config.yaml
d_mlp: 192
vocab_size: 1299
norm: "rmsnorm"
norm_eps: 1e-05
bias: "none"
init_std_qkv: 0.067
init_std_o: 0.0158
init_std_up: 0.067
init_std_down: 0.00912
weight_decay: 0.042
seq_len: 512
steps: 4939
Each number is 200 + 30 x the weight over its row's rms, rounded and kept within 0 to 999. Layers, rows and columns count from 0. The size before them is the row's rms in percent of the matrix's.

# layer 2 MLP up, 192x64, rms 0.241, rows 64-100, columns 0-63
093,206,202,201,231,186,189,162,170,224,167,172,161,208,212,179,214,208,221,235,220,170,204,211,202,178,272,278,246,240,196,199,250,221,175,194,205,187,181,211,182,168,240,209,162,273,191,203,159,267,211,175,204,185,215,259,211,142,200,189,219,190,166,181,196
094,190,145,207,196,221,190,227,212,170,229,213,154,129,215,222,188,186,227,199,138,218,261,173,199,222,183,160,232,219,246,138,217,140,198,225,216,240,200,205,186,192,197,141,189,236,205,175,196,222,177,159,172,239,199,221,211,206,188,165,231,164,192,159,223
098,177,152,193,171,209,128,174,189,192,244,204,185,146,186,187,224,242,216,206,168,178,212,190,208,205,209,161,224,179,204,210,140,191,136,236,158,216,198,156,206,189,165,202,210,168,180,267,214,168,169,188,213,209,169,169,224,204,193,214,253,120,190,203,194
089,194,201,205,177,178,245,145,126,232,185,187,176,151,196,152,233,212,213,202,173,207,245,233,173,175,211,229,172,147,218,174,203,197,145,232,230,197,215,199,223,222,186,141,239,210,184,178,208,223,174,148,214,215,185,180,255,169,235,177,235,167,226,166,194
111,124,183,200,194,222,200,207,158,237,196,189,199,235,188,195,150,219,213,180,225,171,207,203,127,158,230,182,184,211,212,229,200,225,164,245,222,206,183,209,202,224,266,244,208,214,202,216,226,210,201,178,249,134,241,159,246,237,190,231,201,203,197,257,182
114,228,181,163,218,179,251,200,221,130,197,164,267,209,183,212,182,168,208,175,240,151,175,248,159,197,188,196,186,196,193,240,188,158,197,173,180,219,225,174,233,176,169,198,178,148,177,168,175,237,236,196,235,166,213,147,230,218,196,222,166,240,239,213,222
085,185,201,157,181,199,165,196,147,160,195,214,216,178,178,177,218,242,223,142,252,217,189,232,236,237,183,178,201,236,206,215,170,182,172,209,211,216,176,253,170,229,207,191,170,200,155,193,232,205,216,231,231,226,119,158,255,166,197,212,204,231,158,200,148
098,125,183,237,193,224,195,227,203,200,229,209,202,224,196,162,232,220,206,170,153,197,276,130,209,204,197,234,184,144,218,198,212,208,162,203,232,217,207,179,184,142,246,191,234,176,209,232,198,208,186,175,144,178,209,157,263,201,147,215,208,198,200,197,209
101,211,204,248,201,247,155,229,186,182,144,217,210,229,174,215,165,194,205,179,245,231,230,200,147,177,212,162,186,177,259,227,150,216,223,184,196,175,143,248,215,208,237,230,186,209,224,205,198,184,184,251,165,147,216,243,194,177,205,213,139,156,197,190,197
101,217,204,194,202,169,203,198,183,212,185,160,187,203,265,263,168,198,161,154,159,182,193,180,251,248,178,168,159,200,230,211,210,221,201,149,156,186,163,215,251,187,200,188,216,207,236,125,179,232,208,214,144,202,235,204,175,221,214,188,175,180,201,210,260
089,157,231,231,225,174,196,188,137,119,208,244,221,172,197,178,168,195,139,258,224,174,171,199,221,181,211,178,198,152,216,258,240,217,212,183,170,182,205,268,221,215,205,243,167,199,209,182,192,147,220,209,194,221,191,204,205,189,167,202,192,203,195,163,242
089,247,218,168,190,196,192,263,229,250,181,205,194,170,202,230,272,210,125,235,182,220,160,226,181,200,234,200,175,171,225,197,179,162,197,244,182,171,173,213,238,189,172,231,257,163,225,206,267,234,195,202,207,211,200,187,194,208,250,191,243,184,201,204,213
110,200,231,265,255,216,240,207,200,179,221,210,198,154,198,231,234,195,200,172,198,223,174,185,214,243,149,209,169,232,232,184,203,162,205,176,181,197,216,178,192,187,122,175,200,220,191,218,286,180,198,190,218,172,216,186,211,272,164,220,262,217,216,203,191
091,218,216,178,178,180,239,228,242,233,220,207,191,221,173,246,209,192,205,232,144,175,221,204,187,200,187,173,227,255,206,156,270,176,212,164,234,263,229,193,153,161,148,230,181,171,172,177,171,190,150,225,250,217,209,212,240,180,229,168,211,207,210,219,203
096,216,145,225,205,216,182,235,225,200,203,206,206,203,231,186,121,213,194,167,187,190,204,230,234,252,182,200,155,206,227,236,188,216,184,219,242,266,202,228,209,147,226,196,169,200,172,206,196,208,220,186,155,168,216,278,165,209,131,225,195,224,203,154,183
105,227,205,172,160,196,173,173,208,173,159,166,172,131,208,204,195,266,204,245,206,254,222,204,200,232,193,173,268,183,221,213,218,232,228,179,187,219,147,186,155,257,173,215,187,160,217,213,164,206,163,217,195,199,183,243,167,174,220,228,154,164,188,204,187
102,206,184,134,212,182,197,197,133,173,223,202,216,236,159,177,230,206,188,252,169,180,209,205,220,202,151,161,238,179,234,306,229,201,217,215,244,225,223,247,207,196,201,235,208,206,245,186,200,246,212,202,216,232,239,216,167,191,224,218,208,205,175,216,218
105,192,206,191,198,233,214,173,156,195,203,218,119,228,239,251,186,200,199,145,198,208,203,213,200,282,170,237,228,157,177,195,217,203,248,217,168,203,233,218,206,211,227,242,224,164,179,202,208,210,262,127,241,207,212,212,215,216,201,198,250,195,176,203,172
095,195,263,197,218,217,173,164,253,184,183,195,236,184,199,176,201,185,219,229,246,217,217,147,212,236,261,210,243,212,140,235,256,217,210,187,176,180,172,195,204,183,140,232,217,176,195,225,204,158,165,182,205,216,205,230,208,175,222,190,182,271,247,176,220
099,254,163,201,168,168,205,212,173,232,243,194,164,185,262,221,208,231,175,235,219,226,229,183,197,245,200,231,197,199,263,182,186,225,180,229,253,221,192,226,227,224,223,224,191,231,238,214,176,178,239,155,161,264,189,206,179,145,173,230,184,220,194,241,221
089,239,283,208,180,205,231,178,236,183,246,177,224,192,154,208,198,186,191,180,197,177,211,219,171,144,196,226,215,210,188,138,242,206,222,192,185,159,156,235,209,177,179,200,200,193,205,169,236,182,204,180,216,201,225,261,289,193,228,227,201,153,202,199,158
110,206,159,161,155,205,208,184,194,175,189,251,175,172,158,143,195,212,172,216,212,200,216,212,225,165,293,160,236,256,193,239,211,257,222,174,171,179,238,246,194,207,171,201,248,200,182,190,200,205,170,227,211,204,165,174,163,169,225,207,192,190,177,233,226
105,210,241,187,164,226,149,241,226,196,163,151,231,159,236,217,153,261,208,241,239,182,175,178,224,194,149,224,185,176,223,226,198,228,188,193,187,266,201,243,183,216,207,179,154,235,223,207,147,192,218,213,217,212,222,243,167,167,170,223,206,167,214,191,171
100,191,180,188,181,232,187,160,174,220,218,266,171,194,204,199,222,158,239,185,164,196,264,239,213,219,244,193,239,230,197,172,160,229,172,227,202,246,222,177,144,254,223,180,195,176,211,221,225,219,205,207,246,216,196,169,238,221,200,205,196,212,243,242,127
102,192,230,249,215,143,144,204,171,206,220,170,191,180,217,207,193,210,144,244,224,184,238,249,231,188,186,246,181,176,213,153,189,241,234,206,178,212,201,102,184,174,199,177,231,164,185,172,215,189,192,196,180,208,194,237,219,186,202,245,164,244,176,182,232
090,175,236,192,245,224,187,157,210,160,193,204,139,160,174,153,198,224,200,229,181,170,221,207,214,238,185,182,226,186,203,177,183,204,233,266,211,196,210,233,167,148,259,219,253,193,211,203,153,217,208,221,207,208,269,203,220,150,203,189,238,201,140,198,224
084,201,184,158,246,200,233,195,191,151,202,233,246,189,185,174,125,168,198,230,178,227,163,217,188,214,203,120,170,211,221,167,235,225,221,215,194,171,216,253,188,217,169,157,216,171,211,244,233,162,194,231,200,197,187,189,198,143,239,211,209,178,152,236,189
095,250,241,208,265,249,213,213,185,189,216,175,215,210,177,200,162,254,191,205,234,210,194,222,175,197,216,183,219,136,182,197,242,197,205,248,215,184,157,230,163,221,247,243,190,176,201,129,250,166,164,219,183,218,169,189,206,213,235,214,251,170,207,210,172
105,244,205,171,216,184,193,218,193,178,226,173,183,229,227,263,134,166,192,152,266,253,206,173,228,192,240,234,190,180,218,249,184,217,157,191,225,239,233,188,174,226,208,259,204,182,213,214,163,196,213,128,192,200,203,193,211,195,200,224,178,194,171,211,255
106,152,240,219,176,179,194,183,221,235,191,163,162,171,207,201,235,173,214,222,218,201,195,154,205,178,196,191,221,175,207,219,205,200,178,164,261,192,188,208,163,187,173,236,172,197,226,221,256,128,227,207,143,249,163,193,171,168,233,153,196,273,181,225,219
113,179,224,185,189,233,125,144,219,231,199,184,187,189,184,186,206,202,156,124,156,162,199,179,225,251,142,201,183,203,162,153,255,214,213,165,159,188,179,201,149,155,183,187,162,193,208,219,208,170,230,172,211,225,221,223,170,219,175,196,173,170,190,198,214
085,163,153,236,202,188,191,235,136,191,206,196,147,249,247,220,155,165,230,219,150,185,198,247,208,253,223,227,209,203,194,205,144,206,226,240,221,216,225,180,178,220,237,172,181,200,156,193,179,199,208,176,219,253,199,167,168,173,164,190,202,198,264,189,180
101,188,230,216,210,215,162,213,223,205,197,164,248,191,221,126,222,180,169,171,149,202,244,221,284,200,199,202,157,184,167,186,224,165,214,205,218,190,248,150,230,239,226,199,193,178,209,180,197,250,179,222,218,174,233,211,182,230,247,174,223,190,259,226,187
086,158,196,213,198,144,204,201,187,182,191,156,223,208,221,216,140,282,261,222,215,188,205,216,191,231,195,183,128,239,193,224,175,137,226,187,218,204,212,188,202,198,216,201,207,176,136,209,237,180,223,179,204,169,156,192,211,230,149,207,210,201,161,186,149
100,190,201,189,165,181,182,184,198,205,211,172,185,182,176,214,228,216,149,211,207,220,148,205,216,257,150,178,192,207,184,191,194,220,213,219,192,161,241,209,146,231,207,180,141,206,170,161,147,241,199,179,237,244,215,264,145,222,192,190,217,199,232,162,127
106,225,219,201,189,182,268,251,206,257,243,236,198,190,261,217,220,179,204,238,208,151,255,203,202,158,187,229,186,199,212,199,183,227,185,187,158,237,251,196,176,170,171,182,218,197,146,178,202,206,238,219,202,215,195,170,251,232,126,169,175,187,201,189,214
090,197,185,144,208,212,224,184,211,230,191,295,195,213,214,217,182,205,194,184,200,221,206,234,219,213,219,134,227,210,216,177,199,211,228,164,156,164,192,260,154,159,180,220,220,210,174,227,223,221,178,178,178,228,172,155,166,258,161,181,221,130,208,197,194
# layer 2 MLP down (transposed), 192x64, rms 0.129, rows 64-99, columns 0-63
098,214,176,209,260,184,229,206,196,210,190,212,224,214,209,156,189,214,196,208,181,178,262,233,155,182,246,221,224,228,253,206,188,200,209,146,230,228,144,146,166,235,210,158,207,256,191,201,181,240,214,117,235,207,202,231,180,240,213,201,188,215,166,215,192
099,275,227,233,179,166,231,202,242,234,189,170,183,182,242,147,175,211,197,181,161,240,176,219,243,213,206,185,215,206,170,210,239,235,127,187,208,177,202,241,176,183,219,175,163,148,174,194,187,222,181,190,207,188,169,138,208,183,180,197,180,174,181,266,197
096,212,214,206,262,160,216,181,222,186,198,172,189,207,218,244,214,144,214,243,222,155,195,182,210,159,190,237,154,239,199,150,175,183,196,176,262,187,189,174,190,224,190,262,240,194,202,164,247,228,216,189,144,185,212,163,149,158,163,199,221,185,194,225,180
089,163,227,179,187,189,202,210,229,214,214,194,140,177,193,215,234,232,161,184,257,277,222,207,242,230,165,219,152,257,212,222,220,207,176,176,216,160,181,211,222,197,227,172,218,224,225,222,165,154,204,107,194,195,236,193,163,194,203,200,199,217,215,215,163
107,231,190,218,222,189,223,212,204,205,146,149,154,186,218,228,218,196,214,225,205,260,210,216,171,246,221,179,191,192,184,231,199,202,191,178,210,203,230,190,216,238,140,217,175,142,262,145,163,235,195,197,158,209,208,260,231,222,195,129,216,206,180,237,176
106,142,197,214,243,150,207,192,164,237,258,215,237,161,162,170,200,248,198,158,158,182,163,160,201,194,197,212,186,151,157,207,198,237,201,186,219,209,162,180,202,165,217,182,175,145,185,187,198,194,203,235,170,216,190,174,189,126,228,195,216,264,200,204,225
087,215,191,230,201,232,240,188,198,292,239,198,164,186,211,213,217,216,226,254,209,240,257,277,172,169,197,189,181,186,243,188,196,192,193,182,182,215,155,186,263,196,210,197,203,238,195,219,197,180,186,249,242,168,175,238,157,186,207,177,212,154,218,214,210
097,184,231,223,199,186,199,242,161,239,224,217,176,193,197,197,178,204,198,237,181,145,222,249,213,194,172,170,243,229,186,159,157,210,249,239,133,200,208,159,144,231,176,209,238,229,172,236,197,216,196,222,187,179,199,273,185,172,186,240,180,239,162,201,223
101,227,200,262,191,185,176,262,185,182,189,174,230,172,227,205,241,191,132,216,180,218,175,218,244,224,225,171,181,191,180,239,197,216,212,195,228,168,165,159,173,219,222,195,196,169,213,191,157,200,244,191,145,229,218,172,233,178,154,204,164,164,169,161,134
104,226,221,193,166,176,165,189,245,202,217,188,236,160,209,210,177,147,187,240,198,223,187,239,185,133,165,205,212,216,194,199,190,247,163,191,123,230,201,166,193,222,191,169,192,217,190,232,191,161,269,231,222,225,218,208,247,163,195,190,247,233,228,160,232
094,235,152,245,126,172,221,168,273,221,221,141,180,245,196,179,213,236,252,176,229,203,212,211,175,180,201,253,211,201,215,156,195,196,218,214,223,217,210,184,191,227,211,205,227,215,190,215,241,170,234,168,217,204,224,183,188,206,268,178,199,208,155,179,156
091,171,174,187,253,238,208,207,222,147,186,213,273,143,202,176,205,212,224,176,197,230,214,224,259,195,225,155,197,180,193,241,213,213,215,189,181,205,207,188,186,207,193,177,167,200,204,107,160,203,199,231,194,226,217,196,143,179,163,220,221,212,173,269,223
105,197,180,165,213,219,144,194,189,167,137,165,182,184,173,199,167,232,177,182,228,175,207,219,178,209,189,221,205,174,177,187,202,193,182,226,192,163,183,175,131,163,229,162,263,190,230,255,163,172,158,213,224,181,167,164,170,184,267,187,257,221,220,193,186
094,209,201,194,218,157,177,187,150,248,163,187,205,215,140,187,201,172,219,203,212,192,202,186,154,211,240,193,199,185,248,250,183,206,198,223,215,223,199,184,195,216,239,168,170,248,257,189,263,226,205,161,130,163,144,223,198,176,168,194,160,206,207,254,221
097,227,244,157,223,190,233,205,175,147,193,203,227,173,210,228,186,213,158,205,191,173,202,175,202,188,175,191,168,261,181,163,192,196,183,162,184,174,188,202,276,209,205,204,177,205,278,164,254,187,257,155,162,225,140,190,207,224,231,214,200,225,217,226,182
109,207,209,209,190,250,205,183,152,202,215,223,221,207,200,225,172,133,207,218,194,194,215,125,185,212,181,160,199,210,151,166,194,160,220,262,192,178,176,216,228,189,208,188,235,241,184,161,275,240,169,210,161,178,184,224,172,199,197,191,207,206,125,233,171
104,246,197,191,240,146,215,187,187,130,220,174,183,248,179,203,217,185,192,230,225,194,220,192,183,200,220,196,165,153,258,196,210,192,173,197,211,215,214,211,156,148,165,215,179,215,182,205,263,179,161,286,208,228,264,190,186,173,218,165,173,188,199,215,226
104,177,223,179,215,139,179,244,234,230,220,161,179,181,141,169,196,193,139,179,204,219,221,187,174,177,248,201,203,216,202,245,152,178,201,203,221,267,198,242,191,205,225,200,188,246,211,208,230,216,201,266,169,192,187,186,167,151,167,240,195,242,203,173,164
094,264,244,233,207,211,145,213,190,228,179,201,138,242,193,251,178,208,272,205,199,192,226,208,173,217,182,234,203,205,227,174,159,287,195,230,171,191,175,191,164,207,200,191,217,179,190,221,188,219,120,189,201,231,214,227,202,201,200,205,199,256,215,186,189
098,156,216,131,222,208,175,168,232,247,197,165,209,192,160,186,140,199,180,218,207,183,211,258,167,167,155,220,199,241,169,192,222,175,136,154,195,244,156,232,246,164,236,186,205,163,231,212,186,194,170,205,238,227,211,182,207,186,190,182,207,188,199,205,154
096,221,190,201,180,241,235,207,222,218,194,183,176,179,213,218,167,297,247,176,183,198,219,272,191,183,196,210,193,226,226,215,188,210,173,209,206,194,189,211,162,193,199,230,171,206,208,200,195,103,215,172,227,288,242,183,207,171,222,223,186,169,214,184,173
105,224,195,169,161,131,233,160,209,225,150,192,167,144,186,115,204,192,203,199,222,178,226,250,138,217,191,190,172,204,242,228,224,162,220,210,198,203,203,232,182,188,239,242,202,194,177,236,150,209,241,213,210,260,229,188,166,189,202,210,211,219,185,205,203
103,202,181,153,162,231,192,253,238,175,198,194,196,218,166,192,217,190,273,281,219,231,200,196,177,181,182,255,174,216,146,223,168,205,196,215,227,241,194,197,188,197,179,229,234,185,204,171,279,215,191,255,187,223,157,190,201,183,169,220,220,187,164,205,226
099,220,242,263,192,213,168,209,192,171,219,211,141,183,223,207,204,147,257,227,209,171,248,203,138,176,206,223,180,168,188,215,252,168,162,206,180,257,185,206,252,233,234,205,206,213,175,195,131,217,240,163,227,177,214,210,217,185,186,169,226,213,194,190,214
097,158,199,227,216,246,184,166,201,203,258,151,180,245,162,229,221,212,209,241,204,157,203,178,166,175,182,201,264,145,236,173,236,222,159,192,201,167,158,206,151,195,214,221,239,176,222,252,210,224,200,203,211,156,207,217,164,196,220,247,183,234,170,184,176
097,193,198,182,158,176,241,278,193,178,209,264,199,211,216,232,246,215,278,190,186,172,206,206,212,189,243,180,209,214,136,236,205,192,172,178,256,225,169,210,204,186,202,212,165,196,186,223,235,232,187,241,171,188,210,246,254,185,156,190,231,191,221,182,215
090,200,208,208,182,218,199,151,274,181,217,182,173,240,219,174,169,184,205,184,204,212,228,210,229,213,229,199,178,222,216,242,231,209,191,209,227,205,273,167,209,140,156,201,194,223,160,232,218,179,173,192,201,271,256,211,250,207,209,275,204,210,170,185,173
096,183,234,227,171,175,212,216,201,193,156,177,188,182,266,193,200,150,248,236,206,133,214,215,170,212,223,164,239,186,183,269,219,225,194,188,241,176,167,208,219,214,206,236,184,186,258,148,180,193,168,209,249,218,180,189,206,237,190,211,234,173,178,240,246
105,274,195,220,216,191,178,229,186,194,174,179,194,235,125,204,151,114,228,202,258,193,201,133,213,200,182,221,200,184,187,215,188,252,206,190,175,234,177,209,202,209,196,176,242,199,230,222,220,188,204,208,183,193,199,177,144,243,186,228,196,209,185,241,256
100,171,273,208,219,202,214,186,222,197,195,242,302,205,203,253,214,209,238,170,175,190,166,168,202,181,218,219,180,176,181,211,205,188,263,207,181,188,188,192,265,214,196,193,209,202,183,182,134,242,237,210,199,171,231,170,158,232,180,240,194,183,186,231,186
096,174,197,163,187,212,153,180,165,241,228,180,186,174,159,160,217,151,184,195,180,150,172,179,206,222,169,220,178,191,158,164,182,237,239,177,176,241,187,219,230,180,265,181,173,235,189,189,184,203,194,208,194,231,154,172,142,198,145,167,232,192,255,218,234
094,205,247,216,190,223,198,165,231,194,169,278,191,189,197,222,190,198,234,248,199,205,187,242,226,178,223,160,202,205,163,182,218,196,169,203,223,177,249,184,160,153,140,218,184,176,173,117,160,211,177,217,255,225,189,176,189,230,198,201,140,186,177,174,210
105,113,207,270,221,174,237,217,191,152,206,210,168,165,186,206,226,228,210,221,234,180,183,180,148,166,243,229,194,184,241,153,168,220,160,204,216,153,189,210,230,194,208,183,170,195,189,236,132,195,229,218,181,224,185,227,175,200,142,225,197,199,204,213,178
092,195,183,161,197,265,228,190,237,243,193,203,206,220,196,168,239,218,191,258,128,240,139,178,248,196,182,184,200,197,175,190,149,165,191,199,165,175,227,179,222,190,243,198,151,212,161,162,200,192,223,194,215,189,153,167,224,188,183,214,194,229,169,166,250
101,199,242,174,229,227,191,255,232,169,218,213,242,146,183,156,156,269,153,189,181,184,252,166,242,197,221,204,192,133,180,167,144,192,171,229,190,259,179,201,204,226,184,226,198,229,229,182,172,214,164,201,186,183,193,214,212,184,230,222,210,192,159,189,206
098,244,170,220,156,196,166,164,191,237,231,227,233,169,214,236,182,178,195,198,192,205,207,169,195,234,188,180,237,189,210,222,208,218,236,258,158,199,176,220,184,244,203,203,143,190,207,221,153,251,168,194,248,191,160,204,257,264,188,216,237,246,157,220,177
# layer 2 MLP gate, 192x64, rms 0.241, rows 65-100, columns 0-63
104,193,203,146,256,224,222,175,194,152,252,192,220,216,211,182,252,215,174,169,188,236,206,166,197,195,182,177,201,223,246,163,225,205,201,199,212,173,193,248,120,220,142,178,186,210,234,207,228,172,214,181,222,249,149,223,202,187,190,185,138,175,173,231,226
103,195,188,242,227,142,198,188,169,192,206,182,216,252,164,203,222,187,197,198,161,162,216,228,202,192,167,179,215,224,184,198,260,171,165,247,173,214,209,133,233,200,155,230,243,182,250,141,145,228,235,209,191,212,215,124,208,198,191,204,205,175,221,181,198
098,187,168,205,269,245,185,204,244,175,146,240,188,206,228,203,208,151,191,228,200,165,206,192,187,198,243,164,251,252,208,221,225,184,236,152,232,220,246,168,176,210,155,186,167,223,215,240,226,177,217,225,204,233,209,183,185,195,177,171,186,278,199,211,218
111,137,232,192,213,180,146,208,184,224,254,205,214,240,236,211,186,192,138,162,168,155,204,201,225,229,179,212,196,279,182,136,218,163,142,208,189,196,188,158,210,162,226,195,182,208,200,187,227,172,229,230,213,202,202,172,245,187,171,235,160,208,188,223,207
106,181,189,189,230,242,183,196,167,191,202,223,153,202,231,171,168,218,177,140,210,184,210,227,204,160,215,179,188,148,173,290,235,189,223,199,139,203,183,164,153,161,168,204,192,205,236,134,206,255,210,224,211,189,215,197,201,165,192,184,167,203,169,229,237
103,180,192,186,207,216,201,208,178,217,186,164,237,231,205,204,140,228,186,194,174,181,234,132,149,182,231,177,209,198,200,211,239,207,191,222,211,200,204,239,180,226,182,218,221,175,186,210,164,169,174,216,234,177,267,134,231,254,198,227,179,139,207,223,124
093,156,221,223,186,231,212,218,188,231,225,180,204,225,185,167,238,226,155,252,152,190,204,146,197,228,219,177,185,209,201,206,204,177,163,200,162,191,144,202,197,180,197,237,188,158,219,254,225,218,200,264,118,212,188,181,207,184,176,257,198,188,164,147,189
114,159,224,155,164,230,220,162,234,207,205,186,175,188,227,215,199,226,191,164,183,160,220,215,211,247,192,282,197,226,157,169,210,162,196,154,141,238,203,185,259,150,240,187,181,157,205,180,203,197,202,171,237,218,192,194,189,204,219,250,222,227,207,218,250
096,241,243,223,220,216,176,190,126,179,186,190,259,167,206,217,188,234,184,191,225,224,219,236,233,263,188,165,146,225,213,159,212,206,172,245,196,181,226,210,161,186,242,198,162,217,190,190,163,160,234,179,167,210,213,151,175,218,179,240,179,210,179,252,210
076,184,221,150,232,158,225,245,140,142,168,209,199,186,229,215,199,139,151,200,173,191,172,236,224,173,189,213,178,202,194,214,174,159,190,174,173,177,154,201,165,202,207,192,151,212,220,191,226,175,158,199,164,249,233,191,212,201,166,212,212,147,157,216,254
110,199,129,155,182,186,196,191,216,259,169,136,170,198,201,146,185,193,174,232,223,190,220,249,179,195,207,183,196,243,198,210,226,159,133,192,244,182,222,216,178,253,256,245,220,192,199,191,219,211,225,206,206,193,185,200,141,184,176,209,209,231,144,203,185
109,229,137,209,174,219,204,215,194,253,197,182,187,213,215,218,165,210,183,199,162,216,184,215,178,151,253,138,159,206,224,223,208,200,211,167,220,210,199,216,248,153,181,199,203,138,166,234,216,189,259,219,212,237,157,203,225,260,166,260,211,205,196,193,160
096,150,215,183,199,199,244,223,203,237,210,224,172,231,207,225,175,190,237,189,142,201,235,193,178,211,224,144,206,233,194,195,292,216,220,194,186,234,201,220,208,146,178,232,182,148,156,151,190,195,202,220,218,234,216,208,212,210,238,156,260,184,194,240,233
104,205,223,203,239,230,179,191,239,169,226,186,230,216,237,227,282,193,196,221,231,241,177,220,195,152,207,204,174,232,251,194,201,184,203,177,200,156,198,186,181,243,193,222,171,265,256,210,276,187,189,196,250,190,153,193,184,169,152,187,188,212,227,201,189
094,156,224,154,219,204,217,178,230,147,190,192,135,141,215,181,207,241,227,209,222,183,166,215,220,172,212,182,233,153,254,194,191,156,245,236,234,196,186,198,156,231,177,200,190,184,227,226,183,191,150,197,171,228,151,234,162,205,212,246,146,183,204,196,185
093,216,228,185,206,201,238,194,230,223,181,192,216,199,183,158,207,229,172,209,178,177,237,188,223,188,230,201,135,155,209,245,163,205,243,199,213,193,158,206,200,225,139,160,246,150,213,188,213,204,241,211,231,244,184,205,212,113,184,196,214,173,236,270,190
104,272,205,200,188,220,246,205,182,224,138,244,224,225,179,217,180,207,195,189,207,200,248,281,171,186,171,183,207,239,181,218,181,176,146,231,218,208,189,143,170,218,228,225,187,218,185,171,183,136,173,174,167,175,230,218,210,158,162,199,218,176,164,217,211
107,195,253,187,235,190,159,120,242,188,202,226,214,179,177,168,208,251,214,237,202,221,240,198,241,204,251,216,195,168,178,255,246,217,161,214,179,234,185,197,206,191,169,194,218,164,156,150,234,200,179,224,207,233,198,181,200,206,261,172,171,202,177,190,247
099,209,194,180,239,179,196,279,248,231,196,169,199,196,188,213,204,146,224,200,193,261,171,162,186,157,180,176,159,220,243,173,223,174,210,217,235,209,185,167,171,239,193,209,132,224,165,247,253,187,154,217,154,193,251,212,206,208,223,221,186,190,200,203,206
085,172,209,160,253,190,167,206,169,141,149,238,212,205,185,179,253,182,154,211,223,197,236,189,263,207,206,209,162,158,221,192,198,184,164,230,205,223,191,187,231,259,207,196,210,150,228,214,169,221,210,174,175,153,178,142,168,232,175,202,227,217,233,189,239
098,160,194,179,174,248,175,258,206,191,253,188,171,264,223,218,213,201,162,161,157,166,244,170,196,214,177,187,146,251,216,219,206,159,195,208,158,192,219,194,224,184,223,188,174,224,169,184,206,177,154,232,257,189,197,196,255,200,156,194,218,174,241,210,169
090,129,217,164,184,237,171,198,263,169,156,172,218,187,238,183,134,200,198,214,206,217,219,202,240,235,146,187,172,144,216,216,147,227,221,174,200,253,165,233,192,212,170,179,199,196,205,195,168,172,225,213,192,207,206,251,207,170,159,198,172,172,239,176,195
100,178,224,202,276,195,181,124,200,201,244,170,197,195,150,174,204,171,195,141,196,240,158,227,149,204,234,203,176,203,209,222,182,121,166,225,207,184,214,156,208,223,193,234,193,207,218,223,250,187,222,205,211,147,241,225,204,203,206,191,172,241,191,205,176
101,180,142,204,183,144,214,229,234,236,203,161,173,176,223,211,229,210,176,258,176,198,169,256,243,210,190,233,178,172,168,191,221,189,185,194,196,212,197,210,191,178,222,184,163,155,241,199,189,264,206,136,151,200,201,189,182,167,175,259,232,192,149,179,179
095,230,199,174,172,182,167,142,199,174,192,212,187,141,190,202,193,209,181,233,134,223,248,166,238,184,234,151,218,213,212,214,174,200,210,207,189,243,226,224,250,132,161,232,212,242,146,179,181,208,203,228,200,221,242,197,179,177,195,231,202,159,175,165,245
098,110,187,227,222,199,164,212,224,190,211,211,225,202,181,245,251,194,183,173,202,173,241,182,198,233,165,232,218,182,193,208,176,155,210,179,131,182,187,227,227,208,202,221,185,182,228,166,112,223,254,174,191,197,219,196,167,211,183,185,156,184,245,169,189
096,218,164,187,244,197,205,269,226,222,185,203,190,162,262,239,186,171,197,227,145,226,204,225,194,161,225,219,203,201,221,161,204,200,158,164,181,269,180,178,185,159,137,213,225,182,172,162,210,162,213,173,181,197,188,218,191,152,191,189,218,200,228,240,259
100,206,207,178,237,169,189,206,236,234,229,164,200,213,200,210,117,183,201,188,193,209,214,146,237,166,238,203,180,185,203,219,183,184,178,214,188,228,243,185,208,188,205,188,247,169,195,212,158,222,245,149,240,226,256,178,190,209,215,230,161,206,160,168,289
107,259,220,193,214,213,213,169,176,229,126,238,244,229,211,228,181,202,164,175,173,176,168,216,215,180,241,179,161,189,200,207,241,221,185,176,192,189,168,196,260,203,229,177,204,183,216,221,124,227,182,224,208,218,169,151,195,251,200,232,171,252,183,192,156
105,188,226,157,204,198,117,145,196,187,166,180,165,179,191,166,212,218,131,154,168,220,191,185,213,245,154,213,199,194,200,174,241,188,194,168,171,190,216,193,176,162,215,174,168,243,243,193,165,139,186,171,241,230,165,193,185,185,169,208,190,175,194,230,236
102,239,240,201,224,223,203,166,230,184,181,201,222,153,188,202,208,247,199,169,187,206,162,187,228,177,175,190,262,230,242,152,230,211,208,201,202,192,164,281,237,196,154,211,224,233,165,198,192,173,252,239,180,168,240,258,185,213,247,206,171,223,211,182,176
099,192,252,160,207,198,196,225,226,174,181,191,221,203,222,143,252,219,204,197,226,221,161,184,220,193,168,194,183,163,230,165,212,198,207,283,265,177,212,189,219,214,225,210,153,150,206,247,166,173,192,183,204,199,183,188,202,227,162,172,176,233,235,205,120
086,215,212,214,215,209,219,222,290,187,195,230,144,165,197,215,252,164,202,187,183,149,238,179,211,151,175,211,207,213,211,186,260,232,200,167,189,207,150,157,166,173,238,211,175,186,213,170,183,194,198,214,202,201,206,202,171,216,274,171,191,188,253,219,250
104,124,165,189,251,208,193,195,263,180,225,172,164,185,172,185,252,180,220,172,231,201,241,217,163,232,223,176,189,185,217,170,180,167,211,193,184,188,232,173,221,222,195,194,195,235,202,204,158,182,192,204,217,164,174,250,232,163,218,149,210,156,230,140,151
099,224,223,196,231,132,191,229,229,172,179,229,225,194,167,165,220,191,221,207,210,221,213,227,217,155,230,184,219,191,236,186,127,151,171,183,205,186,190,223,201,241,207,185,243,240,203,174,255,123,200,200,169,216,207,186,213,185,261,142,178,214,236,199,228
100,188,205,260,213,176,201,224,177,175,187,140,172,204,236,161,224,197,183,245,232,219,202,215,190,191,216,240,150,238,212,182,202,157,177,224,208,200,228,163,237,211,248,194,222,239,225,148,153,198,248,169,236,131,181,240,209,176,193,240,207,224,206,189,245